config = dict(
    num_hidden_layers=16,
    hidden_size=256,
    num_attention_heads=4,
    num_key_value_heads=4,
    head_dim=64,
    intermediate_size=768,
    vocab_size=2048,
    hidden_act='gelu',
    norm='layernorm',
    norm_place='pre',
    norm_eps=1e-05,
    positions='learned',
    qk_norm=False,
    attn_scale=0.125,
    bias='none',
    tie_word_embeddings=False,
    parallel_block=False,
    extras=['capped logits'],
    init='normal',
    init_std_qkv=0.0197,
    init_std_o=0.00349,
    init_std_up=0.0197,
    init_std_down=0.00349,
    optimizer='soap_variant',
    learning_rate=0.00434,
    beta1=0.95,
    beta2=0.95,
    weight_decay=0.018,
    lr_head=0.00671,
    warmup_steps=200,
    schedule='wsd',
    decay_fraction=0.917,
    decay_shape='linear',
    final_lr_fraction=0.0,
    batch_tokens=65536,
    max_seq_len=1024,
    doc_mask=False,
    train_tokens=432100000,
    max_steps=6594,
    dataset='wikipedia_en',
)
Each number is 128 + 32 x the weight over its row's rms, rounded and kept within 0 to 255. Layers, rows and columns count from 0. The size above them is the row's rms in percent of the matrix's.

# layer 9 attention value, 256x256, rms 0.169, rows 167-191, columns 128-255
size [107 103 108 105 105 109  99 107 113 105  97 112 106 102 101  94 100 107 104  96  94 109 105 102 110]
[[147 133  96 120 142 131 162 147 121 126  99 147 137 138  85  96 159 121 133 124 100  87 109 131 164  83 140 125 115 157 133 111 139 189 146 109 101 171  85 148 124 134 159  69 147 145 155 119 112 134  92 131  79 124 106 129 133 192  75  76 147 105  97 153 159 199 108  71  99 104 141  41 136 128 171  79 123 147 198 126 142 177 125 202 171 116 163 173 179 188 108 118 179 127 141  93 190  91 172 159 113 125 151  79 106 160 101 103 113 180 158 137 115 151 129 116 158 167 107 138 133 113 106 139 150  69 141 110]
 [164 137 116 146 149 110 108 142 128  88 127 142 147 117 109 168 188 180 177 128 129 155  95  68 149 161 150 122 107 117 139 161 138 157  64 178 142 146 135 126 159 175 147  91 130 153 180 146 134 127 210 131  72 107 100 155 126 119 164 123 136  86 114 146 140 182 111  90 105 148 125 176  96 117 112 103 118 166 143 112 124 151 178 131 118 109 124 102 131 147 144 110 191 163 106 142 172 147 176 118 106 153  79 105  49 111 105 107 111 189 137 132 160 114 148 217 142 120 148 155 120 172 105 144  84 147 156 124]
 [148 112 158  42 146 163 160 137 166 172 120 114 170 146  61 124  75 117  99 123 131 140 173 137 136 156 144 137 108 127 175 118 113 127 126  82 116 130  80 103 100 169 140 144 113 176 114 176 119 146 204 176 144  98 179 176 104 157 186 121 145 107 160 103 119 155 169 124  87 185 104 168  92 137 167 163 137  65 112 140 119 148 152 104 134 130 153 167 126 136 101 136 180 123  77 112 120 133 179 182 189  89 122 105  93 173 104 159 115 155 104  96 109 110 139 130 175 154 185 182 136 181 184 108 106 132 104 134]
 [ 93 151  78 109 136 143 137 113 107 108 142 116 120  88 141  89  92 174 168 142 120  82 128 144 142 125 127  61 123  82  98 117 113 125 138  89 112 189 147 115 116 124 118  66 132  50 142  69 121  93 144 102 148 193  55  99 115 105 164 102 110 126 109 167 148 101 102 112 155 130 131  99 154 145 129  81  83 128 213 138 149 155 150 160 195  97 118 150 179 129  60 133  75  99 145 141 146  94 100  80  56 170  91 148 109 106 137 116  38 145 124 151 124 111  96 108 103 142 133 112 145 131 170 121 136 136 114 111]
 [100 146 109 144  56 170 108 139 123 114  97 103  98 184 174 143 128 176 139 124 120  79 140 175 100 177 141 117 156  90 152 180  79 140 161 137  72  97 192 162  95 115 182 150 106 122 158 145 127  90 147 146 159 116 145 178 106 139  82 101 135  76  92  84 168 102  54 195 131  97  98  85 146  69 107 156 126 143 125 161 120  87 161  56 137 151 203 178 123 180 179 118 142 138 120 155 168 134 162 130 129 114 134 123  94  80 158 144  84 131 178 163 127 104 118 192  73  58 109 157 117 115 155  94 132 139 111 119]
 [114 112 114 171 137 120 150 127  99 120  85 178  78 143 130 155 167 139 125 158 107 125 180 131 118  98  91  91 161 136  95 119  59 117 163 143  75 160 119  67 108 156 114 107  94 144 130 118 150 139 156 154 163 116 114  89 208 121 140 111 158 116 123 141 110 136  91 119 205  99 124 148 124  92 140  87 161 125 126 185 205  74 161  89  86 132 111 106 109 144 119 122 185 158  72 109  95 127 158 159  99  80 137  81  87 127 105 141 197 167 139 125  99 111 131 135 125 178 120  97 107  94 151 157 160 123  92 148]
 [117 145 109 135  99 117  96 104  95 102 113  97 107 152 130  85  40  77 102 159  89  98 128 152 151 129 144 116 100  91 111 144 123 118  93 170 139 139 161  86 104 118 119  88 132 174 112 140  98 139 109 106  98 122 156 143  81 177 133 126 111 141  98 145 163 120  63 146 202  97 128 121 161 142 161  88 184  91 107 150 145 121 119 110  95 133 123 208 152 150 144  67 150 136 144 132 144 172 134 124 139  97 106 104 133  59 109 175 121  68 139 111  45 100 120 128  51 112 106 172 164 126 122 118 180 128 115 171]
 [104 194 149 125  71 125 154  49  88 139  93 137 127 111 134 184 118 149 130 115  93 122 174 140  69  95  61 115 136 153  94 175 137 144 194 174 103 108  90 146 111 141 140  87 128 104 121 193 165 167 142 162 122 164 110 163 122  65  85 142 130  89 140 174 125 132  92 168  79 132  70 109 130  88  68  96 162 135 148  72  87 148  92 149 145 180  94 168 123 100 152 187 107 109 128 140 184 131 194 133 159 132 120 174 128 135 109 161  57  79 103 139 148  77 120 136 168 116  89 137 127 100 154 126 129 110 142 185]
 [182  77 179 176 188 124  75 114 157  57 115 191 119 219 110 162 143  96 147 146 146 135 112 101 117  95 102 125 119 173 154 112 129 117 124  89  90 137  81 121  77 176 109 140 145 108 179 134 144 112 142 115 145 135  82 118  97  89 189  78 132 133 148 191 148 136 164  80 140 184 179 121 168 157 128 193  87 133 120 159 121 180  98  76 164 115 105 162 136 188 135 171 177 118 110  92 160  39 155  99 137 127 157 117 136  75  46 162 182 145 147 130 120 159 187 136 110 151 153  74 144 212 112 127  77 167 149  84]
 [132 185 137 143 132 169  88 121 129  95  92 103 108 118 117  30 126  99 107 125 133 183 146 150 112 164 139 135 107 155  59 122 121 164 109 154 147 110 125 106 119  83 158 114 157 136  63 157 155 128  96 136 180 121 130 117 121  65 176 134  87  94 209  70 108 100 133 104 115  81 115 138 121  80 157 157 120 102 106 124 156 204 101 119 113 154 173 119 123  64 132 135 147 160 121  99 152 141  67 166  62 113 141  56 129 158 124 111 198  82  82 135  95 134  48 118 157 125 139 109 149  78 111 164 146 146 124  87]
 [134 123 109 133  59 131 146  85  37 165  85 177 154 105 163 100 165  99  97 120 151 112  80 154 126 147 123 118 124 129 128 216 160 167 121  82 129 153  95 115 135 197 139  88 106 152  46 168 159 142  93 158 116 118  96 128  73 137  97 118 175 123 119 140  66 110 128 119  88 107 125  93  70 129 108 103  65 106 145  89 135 158  80 149 102  78 119  93 114 155 140 125 137 133  85  84 150 164 129 144 139 108 159 126 135 120 177 123 166 164 160 108 131 146 121 124  63 132 111 166 139 136 115 168 163  86  90 204]
 [125 153 119  95 105 137 143 152 140 154 155  64 173  70 104 150 157  69 114 110 118 154 156 127 168 110 128  87 107 153 139 146  80  98 136 123  72 141 152 117 153  72 118  83 130 186  98 117 126 147 108 118  52 112 109 114 186 131  85 130 149 124 143 126 145 198 184  84 114 110 163 208 100 123 136 140 153 107  81 171 152 102 134 147  79 178 169 159  49 155 157 135 121 120  72 150 137  29 137 174 120 142 133 139 197 163 158 108 165 149 111 111 125 132 147 119 154 197 144  75 125 139 105 134 136 138 122  91]
 [123  90 124 148  90 138 129 103  63  78  72 154 158 144  89  95 134 133 130 113 150 129 169 131 123 213 184 133  97 164 162  70  78  85 138 107 144  74 124 173 135 137 148 183 146 156 179 106 188  97 118 107  92 160 181 120 147 128 122 132 123 171 164 116  99 141 158 104 144 114 132 146 127 128 144 134 163 193 157  74 122 121  90 157  21 141 123 116 147 176 119 142 111 134 148 103 140 135 169 143 117 150 105  79 153  84  79 149 150 166 176 117 126  51  73 110 168 147 105 164 155 145 107 140 130 162 164 119]
 [181 126 125 135 231 126 130 136 184 126 152 197  61 120 149 147  86 138 116 111  96  44 107 153 117 123 119 120 143 137  93  82 181  97 166 100  85 122  86 132 151 134 134 173  65 129 128 118  87 109 155 158  71 135 106 141 141 153 165 136  48  70 147 120  85 122 124 106 102 111 146 130 151 143 103 133  99 121 156 142 107 172 168 124 169 124 172 124 152 171 177  58  83 153 149 169 117 163 157  92 163 139 125 140 130 118 168 155 146 114 140 144 108 131 138 144  98 153 112 188 139 115 128 170  90 142 117 113]
 [127 175  93 113 141 125 124 160  76 134 102  65 111 153 181 134 125 156 134 139  99 136 179 140 102 138 100 145 101 128 146 101 111 122 176 137 158  91 129 169 109 129 141 116 129 123 134 105 114 129  82 170 116  96 126  96 136 128 171 155 153 171  97 149 157  97 127 108  74 171 114 105  92 115 163 162 150 105 166  92 135 106  73 110 116 113  92 160 117  92  86 171 145 104 150 111  88 157 111 129 136  99 121 142 102  99 131 189 102 168  88 105 142 103 146 138 120 116  74 122 170 172 137 178 126  67  43 117]
 [ 79 120 212 120 132 125  89 164 140  75 157 111  65 127  70 134 167  86 106 117 131 156 102 138 141 128 123 133 146 129 123 106 125 120 143 146 126 100 154 143 189 139 114 163 140  98  68 153  97 118 135 126 137  92 109 170 133 148 138 105 114 107 176 107 108 116 161  96 174 219 139  84  96 137  95 145 142 108 121 142 124 123 151 137 150 135 105 156 120  72 119  99 173 155 162  83 132 143 104 112 101 125 171 162 161 115 152  94 156 129  98  86 161 112  81 134 101 113 186 171 131 126 103  82 128 151 102 160]
 [120 158 129 147 113 151  69  63 136 178 127 127 132 137 155 143  56 119 130 193 142 167  85 173 148 118 117 174 132 126 137 122 172  94 147 135 147 160  99 109 142 136 141 117 146 104 165  81 102 140 177 148 156 133 104 121 137 113 143 170 112  94 144 123 178 151 162  82 160  58 147 139 178 166 132 133 141 153 129 120  72 139 125 114 143 113  61 126 141 173 128 206 119 144  77 195 117 118 144 109  70 122  89  91 144 139 118  98  69 101 132  85 169 157 208 115  99  57 120 182  83 168 116 164  90 137 130 148]
 [162 111 122 109 126 122 126 122 101 184 170 169  85 154 108 121 153  98  75  88 142 152 102 159 120  87  79 106 103 115 124 130 164 123 140 139 161 146 119 130 128 179 153 128 148 169 163 174 135 147 114 156 130 123  29 141 131 116  90 163 182 144 169 133 108 146 146 150 188 131 129 117 140 177 105 125 151  88 153 197 170 139 127 129  81 105  52 132 111 112  90 181 125 108 139 133 156  96  82  72 140 126 136  72 128 105 141 142 148  75 147 169 179 102  75 146 101 111 106 106  95  83 116 124 139 155 113 108]
 [ 89 140 129 109 156 132 191  99 146  64 182 134 170  67  93 174 126  92 143 164 132 146 164 142 107 157  88 145 152 119  77 119 120 182 151 129 132 124 153 121 134  97 181 149 150 159 120  90 145 106 146 110 130  87  52 172 121 105 117  94  97 173  50 162 143 140 147 189 113  98 138 127 129 103 123 120  69  98 112  67 137 125  91 114  99 148  98 109 140 114  87 144 113  41 127  97  60 112 165 166 207 125 102 149  56 144 116 176  83 145 194 104  82  98 125 157 180 119 100 134 116  71 133 118  76 175 159 153]
 [145  97 176 180 119 173 140 144 165 130 132 173 107 132 131 107 129 104 148 161 143 153 123 162 124 123  94  75 142 159 150 192 119 123  95 151 114 165  96 136 144 198 169 166 125 143 105 123 109 131  82 114 156  89 120 105 148  91 154 145 151 149 139 164 152 121 112 161  97 130 126  50 119 124 148 123 144 117 142  81 136  99 125 118 106 144  65 109 106 149 107 113 125 176 142 155 136 162 134 140 126 103 107 182 127  94  87  90 106  55  96 157 151 147 103 206 171 109 120  85  60 123 195 112 140 159 148  29]
 [133  45  95 103  89 173 145 180 135 170  98 111 129 102 131 125 134  91 163 152 165 175 150 119 130  67  45 108 139 116 112 126 156 175 122 143 112 117 137 142  86 132 137 126 160 139 196 147 181  99 169 153  95 108 173 149  68  67 112 169 161 150  96 123  88  75 123 175 132 163 161  93 143 192 123 193  83 121 136 176  79  83 163 189 129 160 164 145  93 130 135 124  85  81 187 157 160 132 108 106 165 107 113  99  93 204 121 156 115 164 153 122 175  96 128 110 196 119 143 100 168 108 141 158 132 136 185 148]
 [131 104 118 156 130  82 141  91 172 162 123  99 128 137  80 102 142 134 152  36 118 160  80 107 108 104 163 114 128 115  67 150 151 155 126  86 158 120 121 174 133 154 153 163 177 173 107 128  96  95 127 138 133 134 175 129 161  94 151 181 132 159 105 108 182  61 116  40 132  82 116 119 124 138  83 142  89 138 146 124 127  88 162  81 132 126 207 113 171  88 155 196 133 153 170 129 101 175  63 128 115 157 102  99 174 151 112 129 113 191 190  94 135 165 127 148  70 120 127 142 135 132 102  75 140 115 114 112]
 [156 136  83 111 176 171  98  79 156 151 138 143 192 164 127 147 179  76  96 132  93 147 112 168 173 157 155 108 107  89 106  69 102 129 161 153 196 145 138 113 139 105  83 127 148 121  81 171  78  74 124 122  85  96 147 121 149 134 131 148 115  98 125 154 149 172 119 122 186 157  89  88 132 152 141 112 111 169 121 104 127  80 149 180 193 111 111 136 110 108 130 121 165 157  77 149  60 144  68 144  99 155  72 110 157 143  93 148 173 164 136 145 126 157  85 154 137 144 119  79 124 127 158 146 139 155  83  79]
 [104 167 111 161 132 142 150  93 112 139 123 183 152 203  87 120 140 109 138  55 107 150 166 176  81 111 114 120 151  93 169  98  86 187 115 117 106 134  88 136 112 135 127 160  97 110  92 129 103 126 133 135  63 140  91 126 119  96 162  71 120 111 116 133 167 166  81 104 188 162 164 132 111 139 124 118  66 135 158  83 174 126 119 143  97  54 189 126 180 137 171 125 106 126  98 151 132  72 109 129 105  97  74  96 197 115 158  99  89 183 165 113 116 167 116 139 141  71 182  85 142  63 121 175 123 154 112 127]
 [ 84 105 162  97 103 114 108 173 127 106 198  92 149 121  89 142 121  60 135  85 134 133 137 183 118  98 113 100 133 116 108 118 123 173 163 121 121  87 140 114  87 121 151 121 101  84 142 204  72 108 105 139 102 130 102 142 161  87 151  29 147 126 145 150 149 120 139 103 156 147 133  99  92 178 142 140 158 154 168 121 131 160   9 126 153 148  78  92 132 137 140 112  59 141 143 169 102 192 102 148  55 178 118  88  90 104 134 143 158 107 134 108  93  89 131 115 132 124 157 162 120 144  98 120  90 124 143 102]]
# layer 9 attention output (transposed), 256x256, rms 0.156, rows 167-191, columns 128-255
size [104 101 105 101 104 102  99 106 108  98  98 103 102 102 101  97  97 103  98  97  99 103  97  98 102]
[[151 101 173 171 161 165 122  77 129 156  72 144  94 125  87 168  88 103 111 133 145 166 145 148  85 160 125  70  97 112 161 154  98 149  98 151  94 104 194 123 133 149  88 171 100  88 154  91 132 112 138 185 155 123 150 144 168 100 118 188 182 164  94  74  97 201 123 162 130 124  66 135 158  92 149 163 141 138 101 150  90 136  97  76 142 138 110 100 101 141 135 131 112 147 152 198  68 159  90 118 107 144 126 186 125 138 139 173 106  75 121 139 113 118 145 115  92 139 129 151 122 125  94 151 129 182  98 134]
 [ 91 152 138 146 128 190 162 165 119 165 121 158  54 173 143 110  76  50 122  78 126 180 122 130 167 111 111 128 152 100 111 193 100 181 146 151 123  88 158 134 140 108  77 164 142  86 118 157 101 150 116 140 179 179 142 152 109 163 163  53 111 166 171 115 103 145 154 179 138 114 115  73 176 110  94 157 120 103 119 121 139 141 137 180  95 104 157 106 118 100 106  78 102 139 148 109 120 114 152 101 155 110 137 119 162 181 163 119 124  80  88 133 126 152 115  68 119 144 189 100 145 128 123 113 144 147  99  61]
 [ 78 159 151 170  94 132  81 112  80 143 166 158  81 112 131 140  86 142 126 106 102  99 127 140 125  96 112 127 116 142 103 207 159 146 142 120 158 139 168 117 171 136 120 139 172 144 157 117 165 132 110  86  65 154 143  92 166 138 125 174 108  95 143 152 121 118 125 163 156 127  64 128 175 172 178  86 171 161 116 134 130  86 132 182 139 126  92  70 148 132 175 141 105 120 161 149 136 109 104 129 125 153  99 174 157 102 187 136 146 106 128 124 192 127 140 145 100 135 120  80 180 138  88  82 167  96 118 110]
 [150  99 125 147 131  89 164 125 148 148  93 128  84 113 105 126 171 166 106 150 125 161 124 137 133 178 143 172 142 119 103 110 107  43  82 112 112 131 130 138 114 142 129 132 148 148  97 200 116 170 148 140 104  82 132 117 110 169  59 142 153 111  67 105 144 206 132 111 118 133 146 117  93  99  79  81 128 172  36 169  70 131  62 151 111  70 115 105  87 112 134 124 125 104  66 120 137 130 142 150 144 115 125 132 126 111 113  87  43  81 107 183  82 144 164 168 107  99 111 131 145  89 150 147  56  90 101  91]
 [209 123  67 138 169  89 144  69 126 135 156  98 156 136 154 142 105  50  81 196 123 148 164 136 141  78 132 116 125 106 112  41 172  87 111 172  96 186  73  69 145 139 102 116 151  88  79 127 144 164 114 157 118 146 146  91 124 113 123 112 139 183 119 170  78 141 191 110  95 140  81 166 115 146 150 108  84  77 135  75 137  74 152 106 209 134  98 108 103  65  92 157 122 119 130  93 117 144 159 101 179 175  96 168 162 161 110 117  89 132 147 121 165 136 155 110 138 230 166 129 146 123 124 147 149 143 116  80]
 [163  99 141 131 157 194  78 151 204 115 158 102 149 121  96 159 121 191 154  75 148 129 109 172  43 136 145 124 131 126 140  47 134 182 108 178  99  89  92 120  96 140 100  96 159 127 178 152 165 111 152 104 146 166  99 102  53  85 126 137 114 101 106 147 157 106 115  95  83  77 108 101 113 157  95 173 100  65 145  93  84 116 133 104 134 180 153 177 134 126 156 166 100 114 126  81 157 106 143  80 129 113 136 177 132 136 164 103  90  57 137 105 117 177 182 105 182 141 111 140  91 131 105 138  76 164 139  96]
 [123 134  70 129  86  83 142  97 138 116 165 119 147  95 159 137 110 146 124  94 104 145 157 129  86 125 165 104  89 111 158 118  96 117 166  97 135 170 124 134 136 104 135 166 121  52 129 111 199 102 108 144  86 130 154  87  90 158  86 138 193 140  70 109 109 103 161 165  94  84 105 137 175 103 184 169 147  79 144 109 170 157 101  81 147 106  96 134 132 104 121 148 159 138  83 145  81 111  83 154 133 125 126 133 113 135 114 126 100 136 187  81 225  95  78 166 150 129 110 108 130 137 102 111 146 120  64  96]
 [183  73 131  89 126 137 170 135 152  95 157 129 168 109  88  81  46 103  95 150 174 156 149 104 175  92 146  96 111 118 198 114 152 117  91 154 112 140 131 104 137 137 174 111 123 164 134 135 126 115  87 167 125  90 159 173 187 160 131 140 147 201 116 152 179 110 110  95 129  86 133 149 145 163 137 124 133 135 144 145 223 129 169  84 154  81 159  97 162  80 175 136 112 142 129  89  95 159 127  99 145 143 156 144 115 167 141 150 152 147 113 158 138 151 133  75  99 120 115 113 112 100 140 145 133  82 118 122]
 [ 52 171 153 112  84 121 147 135 108 147  94 142 118 106 109 108 200 163 122 143 105 123  85 111 128  92  85 104 132  86  49 127 130  87 118 150 168 157 162 127 138 103 133 129 149 122 145 134 176 130  99 177 141 196 108 139 201 118 126 127  94 141 127 159 115 109  74 140  66 129  78 109 149 123 137  97 136 152 165 122  96 138 105  95 169 174 171 137 127  75 185 108 115 133 111 150 145 201  87 136 132  89  87 175 123 179 145 102 130 150 153 109 115  69  83 176 112  98  92 134  85  96 105 183 133 106 111 161]
 [130 125 166 106 100  74 126 127  91 109 215 167 153 105 127 171 121 110 170 119 174  66 114  98 127 136 113 121  85 113 164 168 123  58 128 124 156 118  78 140 137 103 126  89 114 133 155 166 103  95 120 145 135  71 108 128 154 151 113 148 127 115  60 158 164 140  87 119  95  84 152  98 110 116 149 125 104  90 121  94 123 138 172  89  67 167 130  63 158 146 108  69  95  80 173 139 160 124 144 132 157 143 117 116  88 115 160 155 117 164 177 135 146  77 187  96 121 188 172 163  84 148 189  98 147 170 120 141]
 [102  93 111 102 145 149 112 142 220 129 161  81 108 136 125 171  75 104 116 124 129 168 110 179 174 157 100  85  67 104 143 125 137 116 136  91 193  92 111 156 193 108 137 126 125 151 171 117  85 121 169  97  97  89 153 156 128 121 161 123 114 157 114 158 147 148 114 120 134 152 157 157 135 140 127 165 134  92  98 171 117 114 176 102 159 148 107 132 112 114 168 130 129 142 132 124 138 112 111 110  72 112  90 147 114 164 143 113 185  73  78 161 112 143 178 107 160 109  89 115 104 140 124 109 121  91  78  86]
 [124 130 117 177 122 174 112 133 136 120 128 147  90 168 148 150 143 165 136 125 103 117 131  89 110 127 120 145 147  99 129 139 133 199 104 108 167 105 130  90 163 135 180 158 113 111 120 193 142 156 151 118 160 115 142 131 150 120 182 170 146 142 165  75 100  43 117 115 108 141 116  66 211 104 120 142 162 117 124  95 113 130 128 154 100 116 162 149 194 123 177  67 117 179 186 109 128 204 107 149 134  58 118  99 139 102 119 201 115  74 136  48 110 106 123  63  94 116 129 147  97 157 121 184 140 187 147 163]
 [115 139 102 141  70 156 126 114 145 118 101  92 100  73 141  79 155 138 126 127 156 150 113 104  97 107 108  99 109  91 151 150 156 211 163 141 109 178 160 114  87 153 106  94 125 141 131 144 115 154 207 145 132  81 109  86 127 108 107 105 152 100 174 123 118 153 157 116  88 166 161  67 134 131 153 154  92  98  80 132 132 117 179  87 233 157 140 111 112  79 114 128 151 166 120 174 124  92 117 155 135  58 117 147 137 139 175 158 162  73 115 136 141 181 155 157 154  72 185 147 147 140 131 118  89 126 147 153]
 [116  68 115 170 131  68 140 157  93 157  90  49 141 144 157 120  87 104 124 183 136 132  53 104 137 145 188 128 115 108 143 134 108 157 111  77 138 131 165  86 108 110  73 138 126 134 143 111 152 126 107 115 144 125 108 189 129 126 143 139 129 146  92 139 112 149 102 117 106 171 191 142  69 162 215 107 197  99  68 104  96 114 184 125 120 118 116 149 116 133  71 121 152 127 128  99  76  76 117 127 132 115 107  76 127 167 106 130 178 207 134 100 135  97 137 207 121 118 159  68 139  86 143 147 111 146 161 139]
 [102  78 125 106 133 181 135 119 173  53 123 148 176 119  98 100  72  94 112 142  99  77  55 125  95 169 113  79  97 110 145 153 135  63  88  85 146 184 146  97  75 112 115 110 180 166 162 164 105  94 112 122 126 168 138 110 235 120 122 122 172 101 126 117  97 123 159 166 195 131 192 150 178 110 113  99 100 161 130 219 108  99 154 168 125 137 128  98 132 126 152 148 200 172 141 142 151 101 188 121 100 101 163 111 154 135 127 136 140  56 157 185 126 129 117 106 136 162 113  98 136 111 119  85 120 206 207 178]
 [144  74 144 159 157 121 196 158 126 144 132 132 154 117 160  76  91 148 159 166 144  95 129 134  72 121 112 165 162 139 136 106 158 121 135 162 136 173 132  83 103 117 141 125 127  88 136 115 158 164  94  83 134 129 111  91 124 139 147 109  86 152 113 143 114 119  87 124 114 126 196 144 145 125 127  88 161 136 158 139 109 179  92 102 106 130 118  75 189 170 139 176 121 150 132 146 144 188 118 108 139 176 126 146 139 171  69 167  84 199 111 173 102 100 175 142 116  87 122 128 169 150 142 165 108 115 191 106]
 [124 114 145 127  77 107 100 181 137 123 102  93 150  89 147 143 146 131 114 158  89 120 124 171  81 157 123 147  89  85 138 182 128 123 139 109  97 118 172 155 135 186 123 138 145 135  80 137 123  78  89  94  77 118 188 154  97 210 118  92 146 142  95 195 104 121 105 193 128 151 136 132  50  73 122 120  99  88  94  99 125 145  22 136 152 114 186 107 157  68  66  72 116  57 152  71 155 108 107 106 135 117 132 117  61 183 151 208 140 151 139 141 133 115  64  82 159 143  81  92 118 139 183 117 100 111 143 200]
 [144 128 144 112 189 111 196 148 152 159 172 150 170  80 152 125 166 185 176 139 101 142 172  98 134 143 118  83 182 136 163 110  60 159 112 130 148 127 174 115 181 138 101 129 149  89  96 151 148 102  33 108 160 176 195 126 129 135 147 123 111 121 102  87 131 135 117 124  99 115 116  95 115 116  83 123 109 208  98 107 113 112 100 133 142 121 103 141 126 135 140 153 148 150  86  71 153 139 142 137  80 125 177 170 112 109 124  79 129  87  96 153  56 123 148 122  85 152 110 142 159 105 154 118 150 107 132 118]
 [119  68 110 142 125 129 128 182 112 140 122 153 108  87  51  97 104 151 116 109 130 120 177 114 139 103 139  63 194 159 113 121 177  79 116 151 185 152 117 126 125  38 121 134 115 135 111 157 118 134  98 144 125 160  99 117 160  97 120 178 139 142 144  55 139 142 108 134 133 118  85 129  81 150 166 121  88 137 121  95 144 131  90 142 122 120 154 150 135 155 101 106 120 216  80 135 180  95  88 139 145 102 162  99 143 146 117  51 119 120  98 168 184 192 176  68 140  90 171  86 103 121 113  86 142  70 159  96]
 [119 145 109 100  74 110 133 110 105 128 147 143 132 159  83 125 161 105 170 110 132 135 148  69 105 118 100  91 103  98 140  80 182 138  90 167 160 103 146  47 166 132 106 125 130 150 152 179 106 122 103 163 161 133 141 175  79 139 140 149 108 108 120 111  56 154 109 150 186 114 198 121 136 106 168 116  90 142 149 198 131 188 120 131 142 108 181 115 109 146 138 131 153  51 110 156  94 106 140  76 187 130 119 134 125 101 154 107 149 157 147  89 133 148  75  99  64 151 163 159 145 139 150 161 101 105 108 108]
 [100 178 176 109 177 105 106 167 137  82 161  90 112 131 113 167 159 181 108 123 138  76 122 148 120  92 127 118 103 145 143 152 153 126 154 141 145 150 142  42 142 132 134 141 130 128 101 121 138 136 104 145 199 144 161 156 200 125 154 142 108  99  71 140 165 149 172 134 150 141 138 119  42  80 142 107 165 131 123  93 144 161 126 101 124  90 132  77 137 109 112 183 160 202  62 109 171 222 143 118 151 128 145  82 202  98 142 102 136  45 128 157  78 174 127 158 129 134 109 179 123 128 143 107 103 132 148 135]
 [111 184 205  81 139 148 173  81 124 105 133 125  90 132 163 128  49 155  75 154 162 115 161  87 155 149  96 127 102 115 148  95 121 106 169 147  91 165  83 135  84  93 130  99 110 108 129 139 108 131  90 143 161  75 101 168  83 139 102  95 128 118 163 133  81 196  97 148 123 118 102 132 147  47 216 170 135 170 114  75  67 141  89 134 124  97 103  95 138 167 111  82 165 126 136 107 154 137 146 148 105 120 117 135  67  80 154 156 186 141 110 161 175  73  96 112 157 131 168 144 173 174 101 230 132 144 109 161]
 [ 86 176 162 165  85 108 121 134 120  94 148 108 132  95 146 142 107 131 160 142 104  90 201 114 100 118 179 133  89 120 118 134 101 101 104  92 134 129 108 115 136 189 141  93  75 170 118 181 121 230 131 135  87 158 129 130  96 137 164 109 116  92  81 139 101 110 130  99 127 169  89 149 177 116 100 164 118 104 108 149 122 105 107 173  83 135 134 124 100 133 174  97 146 131 172  51 186 131  87 145 127 151 138 122 146 131 142 105 118 105  81  89 146  49 165 180 143  91 173 155  86 169 127 112 149 158 147  74]
 [ 78 121 107 121 152 109 151  86 123 144 141 110 155  61 157 119 141  77 167 155 179 124 163  82 142 143 109 137 142 168 150 129  91 115  59 166 121 138 170 146 200  81 174  97 169  92 154 115 192 108 130  76 166  71 157 111 150 139  92 155 116 103 137 145 132 180 172  97 168  85 116 144 151 122 139 140 115 142  87 151 112  88 120 157 155 142  82 176 111  88 134 111  92 166 156 146 133 167  68 106 138 105 111 170 110  84 127 145 152 128 157 150  99  69 185 112 116 102 147 122 120 167 104 131 143  98  85 106]
 [176 176  78 156  81 109  78 134 145 188 107 184  98 156 166 145 133 140  91 185 131 141 133  75 159  84  73 153 119 163 191 177 115  62 111 157 152 128  98 133 137 122 178  86 192 117 127  84 125 111 122 147 100  87 193 134  87 193 152 141 114 116 121 132 144 119 181  81  91 140 139 148  92  92 163 119 109 116  74 122 113 204 172  72 102 135 130 120 106 169 115 102 129 137 167  72 108  98 138 150 130 132 117 125 200 105  91  91 102 125 106 109 183 131 156 174  99 123 151  92 127  26 167 175 189 112 154 129]]
# layer 9 attention query, 256x256, rms 0.149, rows 192-193, columns 128-255
size [100  85]
[[166  99 101 116 136  99 128 112 103 130 152 149 151  50 135 138 168 143 125 150 150 104 110 161  68 111 119 126 142 130  48 149 122  98 120  39 128  99 118 104 146  99 142 161  87 169 165 116 175  88 107  89  84 110 134 104 112  96 122 117 163 131 160 172 116 148  66 130 113 190 143  93 152 154 195 148 120 129 168 183 146 125 181 194  97 118 112 168 169 117 126 124 195 134 136 103 182  86 102 119 156 115  91 106 189 175 123 131 158  97 155 146  98  97 140  84 145 126 109  68 140 164 110  97 166 142 209 107]
 [167 163 136 128 174 183 102 167  72 187 170 194 143 127 137  89 140  88 137 103  96 120 110 136 132 132 155 114 169 158 155 129 149 143 157 164  97 192 170 129 133  99 141 136 132  70 156  37 106 128 161 124  55 140  57 151 144  85 156 102 115 121  95 135  60 116 133  79 110 130 170 115 116 154  89  90  90 118 162  97 134 116 124  88 170 175 164 139 140 140 143  88 125 175 152 122  92 105 134 155 156 128 101 105  90 157 100 133 118 123 119 107 113 128 149 134 100 153  97 147  73 174 139 110 135  87 163 134]]
# layer 9 attention key, 256x256, rms 0.151, rows 192-193, columns 128-255
size [ 86  84]
[[137 211 138 123 109 136 155 125 116  84 153 188 109 104 188 106 174  86 165 104 120 145 186 146 167 143 123 113 137 119 128 107 152 114 205 145 176 130 116 140 143  98 145 125 206 175  61 126 134 115 182 115 116 145 111 131 100 129  69 106 135 109 159 168 157 115 132  75 111  85 127  98 158 161 159 186 181 138 133  99 144 166  80 130 149 138 158 100 117 128 137  54 167 136  51 172  60 165  67 128 182 197 161 143 120 199 123 100 140 135 129 126 151 131 110 128 153 157 101 126  66  79 122 124 113 136 189 183]
 [ 97 129 120 157 158 106 181  74  90 126 180 136 146 152 210  82 131 102 112 116 110 110 127  93 131 161  96  80 164 140 124 122  66 147 116 129 116 124 144 169  91 187  96 155 177 173 144 117 113 160 173  77 145 180 149  83 115 112 119 114 131 121 148 105 165 122 134 119 146 141 108 151 129 172 103  61 129 154  85 110 129 190 106  95 160 174 140 133 111 117 102 139 107 162 167 142 162 119 123 138 185 150 173 158 107 133 100 147 163 132 177 134 112 139 129 141  80 132 145 135 166  95  86 121  96 143 102  91]]